Each number is 50 + 10 x the weight over its row's rms, rounded and kept within 0 to 99. Layers, rows and columns count from 0. The size before them is the row's rms in percent of the matrix's.

# layer 6 attention key, 192x576, rms 0.107, rows 160-191, columns 128-159
109:45 53 34 34 66 63 59 43 65 59 30 44 54 53 32 48 66 53 42 48 52 45 51 40 42 45 47 37 56 41 64 45
102:48 44 63 46 40 42 65 60 63 55 55 39 59 54 52 41 51 63 46 42 54 55 33 62 49 40 45 51 25 39 42 37
103:50 42 39 63 32 62 52 77 57 72 53 47 71 55 33 47 45 50 38 51 46 64 36 42 46 65 33 42 63 60 57 60
100:64 52 59 37 63 46 41 39 52 56 46 59 57 45 56 52 45 37 56 52 44 53 46 57 43 65 39 56 62 43 55 49
100:45 49 59 45 46 29 37 33 45 37 54 67 60 51 51 36 44 58 61 29 52 65 53 41 56 44 43 50 45 31 33 67
110:46 43 57 51 33 58 65 36 43 47 46 53 32 62 42 55 61 54 62 49 56 57 45 52 50 55 53 56 56 53 46 61
099:43 38 43 44 72 46 57 54 23 51 53 57 34 55 50 31 59 52 36 59 56 35 74 48 58 51 54 48 49 42 64 44
102:67 52 31 65 43 53 40 34 47 65 55 61 52 50 41 53 57 40 55 45 57 55 60 60 57 40 52 67 60 39 49 48
102:50 61 41 59 53 49 52 44 43 52 48 31 58 70 55 38 49 66 52 62 41 39 50 54 40 50 61 58 61 55 50 39
103:40 43 48 61 53 40 59 60 54 28 48 52 60 50 77 55 44 65 50 42 50 51 56 54 35 62 62 42 43 49 38 57
102:57 45 49 56 52 54 40 50 40 28 48 44 52 41 31 28 46 53 44 54 52 72 57 54 52 49 59 29 54 64 43 49
103:44 46 49 31 62 73 45 47 56 43 26 28 54 61 50 39 46 44 62 64 49 46 50 39 44 66 36 48 51 61 42 69
103:60 70 65 39 41 53 66 57 42 50 68 64 39 48 42 45 33 47 66 60 64 49 37 50 49 44 54 52 63 51 61 55
100:46 43 51 57 47 51 49 38 52 51 44 50 71 48 39 41 47 55 33 53 46 53 50 58 33 52 58 46 47 68 56 58
102:59 57 43 56 53 35 48 41 25 48 26 44 53 47 48 35 42 71 24 63 71 48 38 39 57 45 51 45 49 55 46 42
101:48 60 40 38 47 36 52 44 76 37 49 60 46 60 43 54 39 47 67 46 46 56 59 49 49 35 34 46 48 40 31 38
104:56 67 59 42 64 34 53 38 54 43 37 53 59 64 68 59 47 57 48 61 61 42 32 54 52 66 42 55 56 57 51 56
101:55 51 44 52 57 52 48 49 52 47 52 57 24 64 39 50 40 47 40 62 40 47 52 19 36 43 52 58 56 51 69 39
105:58 49 39 44 51 49 47 58 34 52 52 42 50 45 52 58 57 34 51 42 37 40 62 48 47 41 46 52 55 54 49 50
103:66 43 43 38 55 48 55 50 54 55 44 42 43 17 43 58 41 45 49 51 68 34 36 46 44 57 63 50 49 62 45 43
103:48 24 52 43 65 47 46 60 60 54 55 47 67 50 57 53 63 53 68 61 56 57 73 38 52 47 46 76 45 36 52 54
099:52 41 47 40 68 36 35 47 56 60 53 55 63 58 52 42 57 37 57 50 44 52 55 46 35 49 46 48 50 46 48 44
098:36 46 50 57 43 48 48 43 56 38 43 34 41 51 45 49 61 41 46 66 34 53 54 47 51 48 48 50 24 57 29 53
101:35 48 47 49 41 45 54 42 49 40 52 54 56 41 49 44 51 38 54 35 57 45 51 55 48 45 50 43 54 57 40 39
105:50 67 63 71 55 41 56 68 68 50 47 43 70 46 50 66 47 46 61 42 51 43 44 45 61 51 45 65 51 45 52 36
104:56 48 66 62 53 53 70 48 62 32 53 36 48 57 62 60 65 31 34 48 54 32 47 45 43 48 44 36 28 64 63 46
105:52 50 62 66 64 51 55 50 66 63 45 58 48 68 39 62 57 31 62 69 61 53 46 58 49 54 51 24 64 36 50 55
106:39 54 40 41 52 60 52 49 60 52 33 52 45 48 38 34 48 45 59 60 47 42 48 50 32 40 64 30 42 50 48 58
103:32 52 53 56 52 73 50 20 40 62 82 39 48 32 62 66 53 43 49 59 57 46 59 54 46 42 39 54 56 24 65 58
104:43 68 60 46 66 52 64 41 32 53 68 65 51 55 52 66 42 34 59 53 49 66 39 67 48 40 41 49 55 42 58 29
095:50 55 43 41 57 56 35 60 62 43 64 65 56 52 66 40 52 51 52 40 47 54 54 43 55 44 54 57 45 62 53 44
100:46 20 42 58 61 31 37 52 48 46 56 56 58 53 35 61 57 68 48 47 48 39 45 51 54 46 33 44 41 55 46 47
# layer 6 attention query, 576x576, rms 0.116, rows 417-447,481-511,545-575, columns 128-159
103:59 46 64 37 50 54 49 57 40 64 62 62 47 58 42 47 42 46 50 57 53 50 57 63 60 59 57 62 56 31 45 46
101:42 52 57 34 59 50 33 43 71 57 59 44 43 47 48 43 45 62 37 40 52 46 65 50 46 54 50 61 44 45 34 53
103:43 56 56 30 54 59 47 64 43 62 41 32 57 38 56 68 55 47 58 47 50 38 67 57 63 68 39 54 55 53 58 35
102:56 35 70 50 37 47 66 47 63 42 34 43 46 39 69 28 72 52 53 57 48 39 53 57 62 36 55 64 52 41 52 57
097:48 34 36 78 64 59 40 60 39 51 74 46 50 65 63 45 60 37 51 51 51 39 37 56 39 41 39 59 73 70 33 44
092:53 43 48 49 53 56 53 57 47 48 46 46 71 58 72 47 51 26 42 38 41 52 57 37 61 50 50 36 45 44 50 56
098:44 51 62 52 59 51 62 67 48 53 70 50 51 54 57 53 68 50 52 49 54 58 32 45 56 56 45 55 63 48 42 39
093:48 41 58 67 36 54 54 44 55 43 58 52 41 56 53 67 51 51 37 59 50 53 38 44 51 52 67 73 67 44 65 53
094:61 55 72 54 33 74 49 43 49 52 66 42 48 54 52 50 65 55 56 42 53 51 47 53 66 53 58 57 43 34 54 67
095:59 30 50 27 56 50 56 46 46 50 60 46 53 78 42 56 66 53 55 52 49 60 39 57 72 54 42 42 72 62 50 46
092:35 32 51 66 47 56 59 55 47 40 61 58 44 59 46 39 41 55 49 54 52 67 58 79 39 52 64 77 45 47 53 44
104:48 51 45 42 48 70 41 40 43 45 42 47 66 67 57 66 55 55 45 65 66 46 72 60 37 66 35 42 58 55 44 46
103:45 39 61 56 44 41 56 53 48 50 66 51 49 61 60 54 38 48 55 54 71 38 28 57 52 58 43 47 52 53 80 56
095:55 46 69 39 43 47 34 64 54 50 69 60 54 47 56 48 43 41 46 40 53 42 60 49 54 31 45 47 53 45 41 43
096:58 50 47 34 48 60 51 41 59 49 51 76 49 50 54 58 59 45 51 49 60 54 45 48 52 37 51 57 49 44 57 47
092:55 44 57 54 25 38 46 38 50 56 43 58 62 52 48 44 52 48 49 49 59 53 39 44 52 38 50 71 46 55 45 65
099:46 40 60 53 41 61 56 84 31 49 42 49 70 65 56 44 65 54 35 45 52 67 29 50 54 58 40 58 50 46 34 58
108:37 52 35 36 35 47 35 42 41 53 66 46 56 48 65 67 49 50 48 45 49 49 61 55 53 60 42 57 35 26 50 46
101:19 41 50 61 49 37 44 44 42 47 49 49 49 55 52 44 47 65 45 79 39 66 46 44 47 48 51 42 58 45 39 68
097:48 46 44 41 35 47 32 56 70 70 61 76 47 31 62 50 53 51 45 45 67 47 42 52 66 48 47 56 61 41 74 42
104:47 51 46 42 52 40 30 61 61 55 54 46 49 49 61 39 57 60 41 63 39 52 58 61 39 50 48 55 41 47 39 63
100:46 48 57 39 52 43 46 52 58 56 67 57 58 52 39 53 31 46 69 54 42 64 64 55 67 64 57 57 54 52 57 50
100:45 42 60 61 65 48 50 39 45 60 54 58 49 38 49 48 55 49 57 50 43 59 55 50 53 56 43 41 39 43 48 60
096:48 49 45 28 43 71 46 45 48 34 48 45 29 35 53 43 51 59 44 48 44 61 50 53 41 29 46 51 42 43 48 61
097:38 45 41 49 66 57 45 36 61 49 39 51 43 46 50 56 55 48 53 47 46 32 59 54 53 38 36 33 71 45 60 46
098:60 39 61 52 41 50 57 57 40 63 39 67 52 42 50 61 41 56 67 60 62 61 53 26 54 65 66 58 35 53 36 39
095:48 65 48 42 62 52 62 39 34 31 65 55 42 43 45 33 58 60 46 31 61 35 51 62 36 75 51 54 61 55 34 55
100:33 36 47 37 50 58 46 52 45 66 60 45 54 35 47 53 42 48 63 53 47 55 45 62 65 52 40 45 65 47 57 47
103:72 39 41 62 30 66 47 68 52 47 52 51 45 47 56 44 45 52 41 69 64 53 37 46 52 48 61 43 51 50 45 43
095:60 32 53 43 36 38 59 52 35 31 52 44 44 45 49 65 65 62 57 38 46 45 50 55 42 54 68 39 41 43 48 51
098:65 69 53 48 37 51 70 59 46 63 51 57 60 59 41 45 31 34 50 37 52 59 64 38 65 44 42 57 62 52 35 47
099:69 52 61 55 31 45 52 64 55 44 45 45 63 40 48 42 47 37 30 36 71 67 55 65 33 50 49 59 61 47 70 57
103:46 39 46 41 52 77 45 52 70 46 48 53 48 50 51 34 59 50 59 53 35 52 68 39 38 52 42 58 52 33 48 64
101:55 57 34 53 50 49 43 65 39 29 61 36 65 46 63 64 35 64 55 40 63 50 45 49 54 46 50 32 50 50 55 58
097:44 41 50 32 62 45 58 40 49 65 58 59 60 50 43 40 67 44 55 28 50 32 66 46 37 65 45 66 54 58 53 49
101:32 65 66 59 51 57 49 53 58 38 42 50 54 45 50 37 39 45 50 78 60 44 51 62 56 57 43 44 47 57 56 65
106:62 40 47 41 43 61 48 35 63 71 41 68 51 46 55 56 57 34 42 42 48 72 58 40 55 44 52 43 62 54 44 60
103:44 55 50 38 59 50 52 51 61 46 49 56 43 34 59 46 62 49 35 57 38 70 41 53 44 32 65 54 56 34 45 44
109:64 57 57 58 42 30 44 36 38 47 42 59 50 49 63 34 53 55 68 66 71 66 66 46 74 57 46 44 45 42 59 55
103:61 53 41 40 46 46 45 40 52 55 72 58 51 50 35 54 55 46 35 37 49 50 57 54 43 42 31 66 51 41 66 53
103:53 48 38 45 55 49 52 46 43 57 65 48 47 32 44 39 47 70 44 50 42 41 46 47 68 45 46 49 52 50 52 58
105:39 39 41 45 53 45 59 46 66 54 55 50 50 45 45 31 47 45 55 52 34 67 46 60 53 44 38 42 50 54 69 55
107:57 51 41 43 51 72 42 47 50 48 58 47 55 55 57 70 46 50 45 60 61 48 58 28 56 56 36 32 60 27 47 33
107:63 30 39 49 42 51 48 49 49 58 59 37 44 59 41 43 54 40 55 70 56 36 35 56 56 44 47 53 58 44 53 59
115:44 44 53 55 43 38 59 49 43 44 52 55 46 42 48 54 55 55 50 47 72 42 60 58 30 43 56 41 63 47 46 51
104:49 72 42 46 47 60 64 51 45 31 60 49 75 47 56 32 40 50 58 33 53 41 58 40 47 64 45 55 60 47 44 47
099:58 37 61 53 46 43 63 60 51 50 68 55 47 54 52 64 39 62 24 51 61 59 51 49 53 55 52 45 54 56 42 49
101:51 43 59 63 53 54 46 43 37 53 53 27 54 61 49 55 66 31 39 53 40 61 41 58 56 32 53 57 43 48 50 66
102:65 31 56 35 41 50 34 50 51 46 68 51 49 56 59 59 59 48 32 19 55 53 43 72 31 62 63 65 47 50 57 55
106:34 40 53 52 29 65 30 21 55 47 51 57 50 55 49 63 37 35 41 66 46 37 61 35 30 55 45 49 43 27 49 53
098:35 52 51 51 58 51 37 39 46 47 49 57 56 56 58 32 45 48 61 55 48 48 55 68 65 57 29 53 53 46 50 42
100:55 46 42 46 54 67 49 62 41 44 50 55 41 50 52 44 76 47 77 59 51 37 43 41 65 63 39 50 38 62 52 60
101:52 45 52 53 63 53 68 59 51 54 48 50 58 35 63 67 29 38 39 59 39 53 48 50 33 61 61 71 39 43 43 71
096:51 64 50 65 38 57 55 53 68 46 51 53 57 47 34 59 47 38 58 49 32 45 51 60 52 44 58 56 49 39 57 48
108:47 54 63 35 63 64 47 46 68 48 39 59 62 55 55 40 49 48 61 39 33 58 56 33 57 50 76 55 49 50 52 67
105:41 48 53 49 54 57 53 35 45 65 57 40 58 48 44 57 62 63 43 79 62 58 50 47 42 47 53 56 54 51 44 55
110:41 55 71 48 64 50 37 46 33 61 66 45 41 54 30 42 55 29 38 63 26 65 53 52 29 41 43 60 46 42 54 64
105:55 44 56 50 45 38 48 45 54 56 44 58 49 49 49 44 68 64 59 47 34 45 33 59 47 66 55 50 37 45 55 74
108:50 50 58 45 44 60 48 43 57 50 55 49 47 43 53 44 49 53 61 43 53 55 55 37 60 59 48 54 54 42 29 66
102:51 41 57 42 39 72 54 44 70 48 62 42 60 42 36 37 44 67 49 38 52 59 48 61 46 41 47 63 37 41 25 49
101:34 26 43 40 50 47 36 49 39 41 48 61 53 56 58 48 41 45 41 68 36 59 44 53 42 54 63 43 49 42 54 49
108:51 45 53 40 48 49 70 58 54 53 67 36 43 60 62 52 64 45 34 56 56 55 49 43 56 59 50 59 49 61 43 44
100:57 57 64 28 53 37 44 54 40 45 44 65 61 54 56 52 61 64 61 46 56 53 62 58 35 47 41 53 54 60 27 39
101:41 50 47 55 63 32 40 37 53 53 49 53 37 34 48 61 55 51 51 55 54 56 50 61 54 75 39 49 56 58 44 57
103:50 46 42 49 52 43 63 46 34 55 32 41 54 45 65 43 30 43 57 34 60 66 59 59 58 53 49 61 45 46 57 51
104:51 51 36 59 63 54 40 35 61 53 50 49 30 33 49 53 43 38 70 67 53 53 48 49 52 40 70 54 64 39 67 59
109:30 46 62 59 70 49 37 36 27 45 47 39 35 57 57 36 58 45 68 37 54 58 44 63 49 59 65 44 47 66 39 51
108:44 58 38 54 48 47 45 50 60 60 56 58 48 43 55 63 53 49 52 59 49 59 59 42 52 63 47 22 57 47 46 61
102:75 52 61 63 43 43 45 47 43 31 56 54 25 62 44 69 44 52 36 70 52 71 49 59 45 39 56 40 66 43 42 50
098:46 56 55 44 26 36 70 55 31 48 65 40 48 64 48 51 52 39 56 64 50 51 38 70 46 33 59 54 71 42 42 57
108:73 51 49 70 34 45 52 51 50 33 50 63 56 53 66 40 55 67 52 52 52 53 49 48 59 61 61 45 39 56 52 60
107:61 49 45 46 47 30 38 44 44 56 58 41 52 79 47 58 49 56 30 54 53 54 54 44 63 53 43 58 50 58 44 61
108:47 43 40 33 51 58 43 64 61 54 62 49 54 50 54 60 52 49 57 51 50 70 60 58 63 57 46 49 27 46 48 47
100:78 57 56 52 46 60 57 54 36 54 61 68 63 41 60 44 44 50 39 50 65 53 57 50 50 50 58 41 43 59 35 41
097:48 32 51 51 41 58 66 54 41 75 73 41 45 51 30 36 48 55 54 45 61 57 36 46 40 57 59 59 55 57 67 75
097:34 66 41 49 48 49 58 56 51 58 57 33 52 29 52 51 64 46 52 54 78 45 49 59 49 37 60 58 56 60 31 48
105:68 62 39 40 39 44 58 55 59 33 61 52 53 52 42 42 52 57 50 58 52 53 57 43 55 62 46 57 34 63 59 47
114:69 31 49 60 53 36 33 54 50 66 53 58 52 55 45 48 30 62 41 38 55 70 39 61 53 59 51 51 60 66 36 56
103:55 60 82 50 46 34 44 50 42 64 48 41 66 42 57 50 62 44 68 44 61 53 48 44 60 38 57 41 64 44 63 40
102:43 74 33 45 32 48 46 55 51 58 39 32 60 50 34 50 61 52 32 34 48 41 59 35 49 49 34 49 47 57 50 41
106:33 48 56 44 51 59 71 45 51 47 49 57 40 44 54 53 44 46 54 52 54 53 59 70 44 57 41 64 51 47 49 50
108:50 49 54 41 58 69 29 45 58 61 55 62 49 57 57 36 61 46 51 62 42 58 35 56 55 35 44 48 28 50 63 64
099:49 42 52 57 36 68 35 39 49 70 52 36 46 42 51 39 41 61 66 56 28 33 40 41 47 60 45 70 65 66 49 42
100:33 42 72 49 40 65 52 44 42 44 46 62 33 42 45 56 56 59 61 46 43 54 53 64 46 57 42 55 52 46 48 55
102:44 52 51 35 50 58 66 35 60 43 68 44 38 47 38 62 59 54 64 39 48 40 53 45 76 53 50 61 47 52 59 46
104:60 71 52 50 58 54 59 67 50 42 29 43 54 54 62 48 65 54 57 64 44 57 53 51 56 33 49 34 41 56 52 66
107:59 54 57 59 49 48 40 46 50 39 57 48 33 41 31 45 41 48 41 57 57 42 51 47 48 55 36 38 49 52 56 42
103:54 35 39 46 47 41 59 39 53 47 52 48 42 41 47 49 41 51 47 41 44 56 56 42 38 61 56 62 49 56 51 49
108:46 59 44 42 50 49 56 46 50 64 45 55 46 44 53 30 41 50 78 57 46 54 54 54 47 62 52 41 40 51 64 50
108:43 50 74 52 54 51 67 62 48 44 67 46 67 42 68 59 58 54 52 64 51 59 61 48 39 56 37 50 41 34 46 43
105:54 26 45 40 26 70 72 42 30 44 53 22 30 62 52 50 65 42 62 55 39 64 56 42 60 54 57 49 43 54 56 44
095:45 58 59 44 41 26 48 55 70 42 47 59 30 51 62 73 48 58 42 46 36 44 48 65 53 41 35 45 40 60 34 49
101:40 44 49 52 64 38 59 56 43 58 56 64 63 37 51 51 46 51 40 45 38 48 65 44 32 47 45 40 38 56 41 39
# layer 6 attention value, 192x576, rms 0.142, rows 128-150, columns 128-159
096:51 31 68 59 59 68 52 45 47 28 43 41 54 35 44 47 58 51 60 58 57 52 46 54 53 58 64 53 60 46 42 47
099:48 34 49 52 65 47 49 41 57 53 55 54 66 52 60 48 54 63 42 49 56 47 51 44 59 45 42 60 33 65 53 54
103:44 53 51 55 53 48 64 53 41 40 35 51 55 46 58 35 54 50 44 50 67 48 39 59 56 48 45 14 50 56 51 61
100:39 49 25 55 51 59 46 44 49 60 58 42 45 47 30 43 43 52 37 50 63 47 50 22 45 50 53 53 50 68 52 55
101:61 54 42 77 37 47 59 53 57 52 51 48 65 51 44 50 58 54 43 46 57 75 54 30 38 60 59 65 52 60 52 60
100:37 64 47 51 62 49 47 45 42 50 69 49 52 64 45 67 52 45 46 69 42 61 37 36 40 42 46 63 57 63 41 37
101:67 65 26 43 39 63 66 58 61 42 48 48 41 51 70 54 59 55 56 56 55 56 60 46 62 58 48 70 77 44 43 66
098:32 48 68 51 57 50 61 38 46 29 46 55 25 69 55 61 55 67 39 54 43 60 56 38 34 54 40 45 51 51 46 63
100:38 60 51 65 41 56 58 48 47 38 56 59 31 47 57 56 56 42 37 62 45 51 42 52 61 63 66 39 38 50 59 73
106:60 51 41 48 52 47 55 48 45 30 57 57 75 44 33 53 69 54 41 68 46 56 46 56 56 46 37 38 58 52 40 57
101:34 46 52 52 64 34 48 38 57 56 59 49 53 74 71 54 63 48 27 67 54 50 59 55 49 48 52 36 44 55 42 56
099:55 42 45 45 43 51 50 58 48 45 54 42 40 42 46 52 30 49 66 55 45 46 39 62 50 40 58 56 75 65 56 49
098:58 47 56 57 54 54 34 49 60 53 52 44 48 45 45 48 35 49 50 57 33 49 63 34 47 51 45 56 47 78 55 54
097:44 48 48 28 33 40 52 30 56 54 65 57 60 47 33 63 27 61 53 56 45 43 51 73 57 25 46 45 44 63 49 66
100:68 29 53 43 23 66 35 61 24 41 71 42 39 54 22 36 45 45 45 52 53 36 28 29 46 64 54 50 44 59 54 51
106:49 39 49 49 52 38 59 48 62 41 53 41 47 49 58 45 58 48 48 57 47 55 56 61 43 37 47 48 36 52 36 33
099:38 45 35 53 50 69 67 40 58 49 47 46 54 74 54 67 39 40 61 50 56 43 58 53 40 43 48 50 52 29 47 65
101:54 27 33 56 49 44 59 45 60 62 53 62 65 69 33 38 52 44 56 29 44 51 47 48 42 54 30 48 60 61 63 44
100:29 55 40 42 68 41 46 55 52 45 36 51 39 47 41 56 48 39 32 62 44 50 49 51 48 34 64 48 55 46 53 49
099:37 54 42 51 46 45 62 56 47 55 58 52 66 57 56 74 55 46 53 65 49 43 31 50 52 61 59 65 52 56 53 50
100:73 43 60 55 57 40 52 41 60 49 50 57 50 40 59 52 34 50 50 41 46 43 49 49 41 44 37 72 45 68 54 50
104:64 73 45 54 55 46 52 39 64 49 44 58 54 53 60 45 50 35 53 51 46 42 45 41 62 51 44 58 50 40 41 68
099:31 39 55 48 59 51 49 33 53 52 57 52 37 33 65 52 42 48 59 58 48 53 56 45 38 37 44 52 56 54 40 49
# layer 6 attention output (transposed), 576x576, rms 0.122, rows 384-405,448-469,512-533, columns 128-159
095:57 66 56 52 57 51 60 58 51 52 34 59 41 45 51 54 72 47 54 44 43 55 56 45 55 66 69 49 46 43 56 51
102:38 36 46 46 53 31 46 55 59 48 51 56 44 35 47 65 43 42 54 45 51 38 53 55 37 41 59 40 58 61 45 48
098:55 60 52 49 46 65 68 70 46 47 61 53 33 51 38 45 59 38 45 62 64 39 54 42 47 46 59 49 43 51 80 80
104:35 52 50 58 52 47 54 43 56 37 60 60 38 36 54 33 68 42 47 39 58 46 31 35 41 59 54 32 53 59 50 53
102:53 33 62 71 37 44 48 50 48 45 51 43 54 46 53 40 50 42 45 50 66 50 26 42 50 49 52 43 36 32 60 52
098:65 49 28 31 54 44 35 35 38 39 54 50 40 45 70 55 54 38 48 32 44 64 51 59 43 43 57 32 34 63 49 48
102:38 62 37 49 49 61 37 51 38 32 62 73 74 65 59 48 53 37 48 45 39 39 39 44 33 42 71 46 49 44 57 43
098:51 60 54 52 59 43 41 50 54 50 54 56 63 44 66 59 35 74 40 50 50 49 67 57 47 57 47 51 62 45 39 41
095:57 54 46 35 27 50 30 64 52 45 41 45 43 63 34 45 46 62 46 45 52 49 47 61 56 39 60 52 63 45 48 45
099:53 74 45 51 42 49 45 44 49 33 45 62 50 60 45 68 48 48 44 55 35 50 65 45 62 39 66 38 43 32 62 39
100:51 59 48 40 44 49 56 50 41 67 59 50 35 57 48 54 61 36 40 31 45 49 52 53 63 49 45 52 56 46 63 61
089:45 59 54 48 53 57 36 58 58 42 51 55 51 55 28 50 33 41 49 58 27 50 32 64 36 56 50 45 29 41 49 47
099:46 37 62 65 51 52 38 42 43 48 43 34 48 51 50 51 56 61 59 49 53 56 56 48 56 60 56 52 59 61 58 63
102:43 37 46 39 69 38 40 48 42 28 56 59 52 65 35 43 58 43 42 52 38 63 44 67 37 42 50 59 51 37 40 36
094:56 37 56 63 50 59 35 58 35 52 33 49 56 47 52 58 56 49 40 41 52 49 39 44 42 57 53 79 47 67 46 58
098:59 45 42 56 49 42 59 49 63 65 28 51 58 28 62 47 31 69 41 66 56 72 56 31 37 71 47 48 53 66 62 43
106:45 38 43 64 58 46 46 32 37 52 52 43 46 52 60 55 49 25 46 44 40 52 50 65 40 56 57 36 46 38 35 42
098:29 55 40 54 56 42 40 50 40 65 61 50 51 49 57 60 65 45 60 43 47 77 46 31 43 55 35 56 58 48 68 55
096:44 44 58 43 43 43 32 56 46 41 59 46 56 53 55 50 62 47 60 60 59 45 55 58 72 50 66 60 62 48 49 33
097:36 50 59 52 43 55 68 62 48 45 50 43 58 56 31 57 34 64 43 47 36 60 30 46 38 41 51 52 49 57 57 52
103:44 40 52 63 57 43 54 46 45 54 64 48 40 52 45 46 52 45 55 58 42 59 56 36 35 50 56 54 48 61 56 57
105:49 51 41 59 39 53 62 56 59 49 60 31 62 46 39 52 63 45 32 56 36 50 57 59 55 33 24 58 77 26 56 47
103:52 44 47 58 53 49 66 42 69 54 46 43 61 55 45 60 38 57 48 76 56 48 62 62 69 46 34 41 56 55 44 47
091:48 26 63 45 43 52 40 49 29 49 51 46 54 54 50 47 43 45 69 38 57 47 53 44 62 57 46 57 31 50 57 53
100:41 49 58 77 53 53 57 56 46 54 41 38 67 46 43 60 47 44 74 59 48 53 50 46 43 39 47 34 70 51 55 58
094:35 57 46 49 70 44 28 72 53 30 43 33 48 72 46 50 69 57 47 72 52 38 48 57 51 36 53 54 54 52 34 28
094:54 45 52 46 42 33 51 62 60 74 48 35 52 43 58 37 37 48 50 68 66 42 55 51 41 41 43 42 55 60 39 43
102:40 45 46 53 47 43 47 33 53 39 64 36 65 53 54 54 45 57 44 54 50 47 51 51 39 66 50 57 51 64 52 55
096:55 49 46 56 54 47 45 50 51 61 48 30 34 46 67 69 40 49 56 63 53 58 68 50 51 42 40 52 50 46 56 50
101:55 52 58 37 45 39 53 49 31 72 56 48 45 60 52 51 59 50 40 48 59 59 62 34 64 68 30 54 47 34 54 47
102:48 51 46 41 43 42 38 61 49 57 60 43 40 49 60 57 28 45 45 35 49 77 60 58 53 55 65 51 35 60 36 43
105:58 55 40 59 55 46 57 54 42 50 51 48 56 54 59 52 46 50 49 66 47 53 51 50 62 67 39 54 51 70 32 56
100:66 65 63 60 59 52 63 51 53 46 63 44 49 40 49 42 56 66 49 52 37 32 60 61 44 42 44 42 58 55 27 57
107:49 35 54 39 51 66 48 36 53 31 43 49 52 46 45 36 45 50 72 50 57 56 61 54 46 48 62 57 66 58 42 38
095:54 49 75 63 45 46 43 56 68 47 44 57 43 55 45 46 42 45 61 50 42 33 48 42 60 41 50 62 46 39 48 45
097:63 49 36 59 51 53 40 38 59 57 48 54 49 25 57 43 26 44 36 60 44 26 57 63 45 44 51 43 43 62 37 60
095:45 48 51 55 51 48 46 51 53 56 64 43 55 43 48 38 49 45 58 47 37 35 48 57 68 46 53 42 40 52 55 35
103:48 36 50 58 39 32 50 54 29 57 41 47 52 66 58 37 59 41 42 63 61 35 57 48 59 42 45 42 56 47 54 39
093:40 56 33 54 46 53 64 48 53 65 42 52 48 56 51 57 48 54 52 45 44 51 43 47 50 66 45 47 55 48 47 41
101:58 56 41 52 34 51 51 60 62 26 53 59 68 52 46 58 55 52 55 32 60 32 46 51 41 63 69 42 43 43 45 41
092:56 50 42 45 42 33 55 50 43 57 53 49 43 60 50 46 49 51 45 58 52 49 55 56 43 47 49 58 43 48 60 60
098:65 46 49 52 54 51 30 34 50 49 57 59 57 54 47 31 51 45 55 51 48 66 43 57 45 60 38 55 55 60 45 35
096:54 47 49 36 66 51 51 43 76 45 52 58 52 47 52 43 45 29 31 47 42 37 30 37 35 40 60 50 42 47 56 51
101:73 59 58 45 48 53 58 54 57 59 29 71 22 43 48 30 45 54 55 44 45 47 55 54 38 65 52 66 37 52 58 60
102:33 48 52 49 38 62 44 37 45 50 39 51 47 36 31 47 35 55 46 42 35 55 59 46 42 61 55 55 49 60 57 45
098:58 53 34 40 42 54 43 53 63 54 55 56 55 42 48 59 28 49 40 53 49 66 55 58 48 59 63 59 59 48 45 51
105:55 53 47 38 56 49 42 61 48 42 60 56 58 43 54 51 54 54 44 40 55 49 44 57 57 41 48 63 61 26 45 36
099:47 38 70 43 59 39 55 57 36 50 42 63 57 44 59 52 26 49 56 48 51 59 63 43 72 31 70 46 61 38 57 57
106:38 43 40 42 64 65 48 60 53 42 49 28 34 48 49 33 50 64 55 41 38 50 67 51 53 44 59 44 49 54 51 50
096:71 56 46 55 43 58 59 66 51 52 40 66 52 37 47 59 42 59 54 56 48 39 60 54 53 71 50 48 54 53 35 41
105:45 52 49 38 40 52 44 39 55 65 50 55 61 63 44 51 64 44 41 46 36 52 44 51 63 55 76 39 42 37 49 41
098:57 45 54 55 39 41 38 37 56 44 51 40 73 56 44 62 39 50 52 46 45 47 32 60 52 46 63 45 44 68 49 45
108:69 46 52 70 40 59 71 43 44 49 41 52 76 69 43 31 45 60 74 47 57 31 46 34 47 57 55 32 57 45 50 44
099:45 60 61 72 48 50 57 64 37 65 41 53 65 51 57 36 40 54 50 49 41 55 63 54 54 61 48 69 56 47 52 46
102:65 61 56 53 46 65 52 57 56 68 44 41 49 44 49 51 31 65 60 59 41 66 59 32 56 50 44 49 39 52 79 66
105:59 58 59 40 68 60 51 43 51 52 54 57 47 37 57 47 52 35 30 52 47 32 52 37 30 61 49 65 54 34 46 53
098:47 55 51 42 53 39 35 39 45 51 44 52 29 37 71 46 68 54 48 65 49 49 58 43 58 59 40 42 55 50 47 35
097:55 60 45 61 54 44 64 55 45 43 50 35 48 55 49 56 47 41 32 42 46 49 60 50 41 51 63 50 57 54 66 30
110:60 50 55 40 49 49 59 50 52 42 49 50 64 40 59 54 46 32 50 60 54 31 64 52 40 57 47 34 35 50 30 52
104:51 65 33 45 64 52 29 35 41 59 59 28 45 31 52 55 54 38 38 29 66 50 53 48 57 41 47 52 43 60 45 53
100:59 41 62 38 39 57 66 70 43 67 63 58 35 32 49 60 52 60 34 56 53 57 45 57 36 59 54 52 42 51 56 41
107:31 55 59 57 58 53 43 50 38 56 70 29 40 28 51 52 44 55 35 49 58 58 64 66 37 46 56 48 46 53 44 36
105:54 47 72 34 43 58 35 52 42 31 53 61 56 49 47 55 57 39 45 36 56 54 58 56 32 47 41 65 51 35 48 34
098:34 56 34 50 56 58 58 52 40 49 20 45 30 52 70 50 47 46 67 49 65 44 53 44 53 55 37 60 54 61 58 58
100:38 60 65 62 39 47 46 60 60 45 46 47 57 53 49 40 61 69 43 32 56 48 32 30 51 52 46 49 76 44 51 39
101:48 55 29 61 51 54 39 34 60 50 57 39 55 51 48 49 40 55 51 53 48 52 43 44 47 62 41 55 34 56 37 44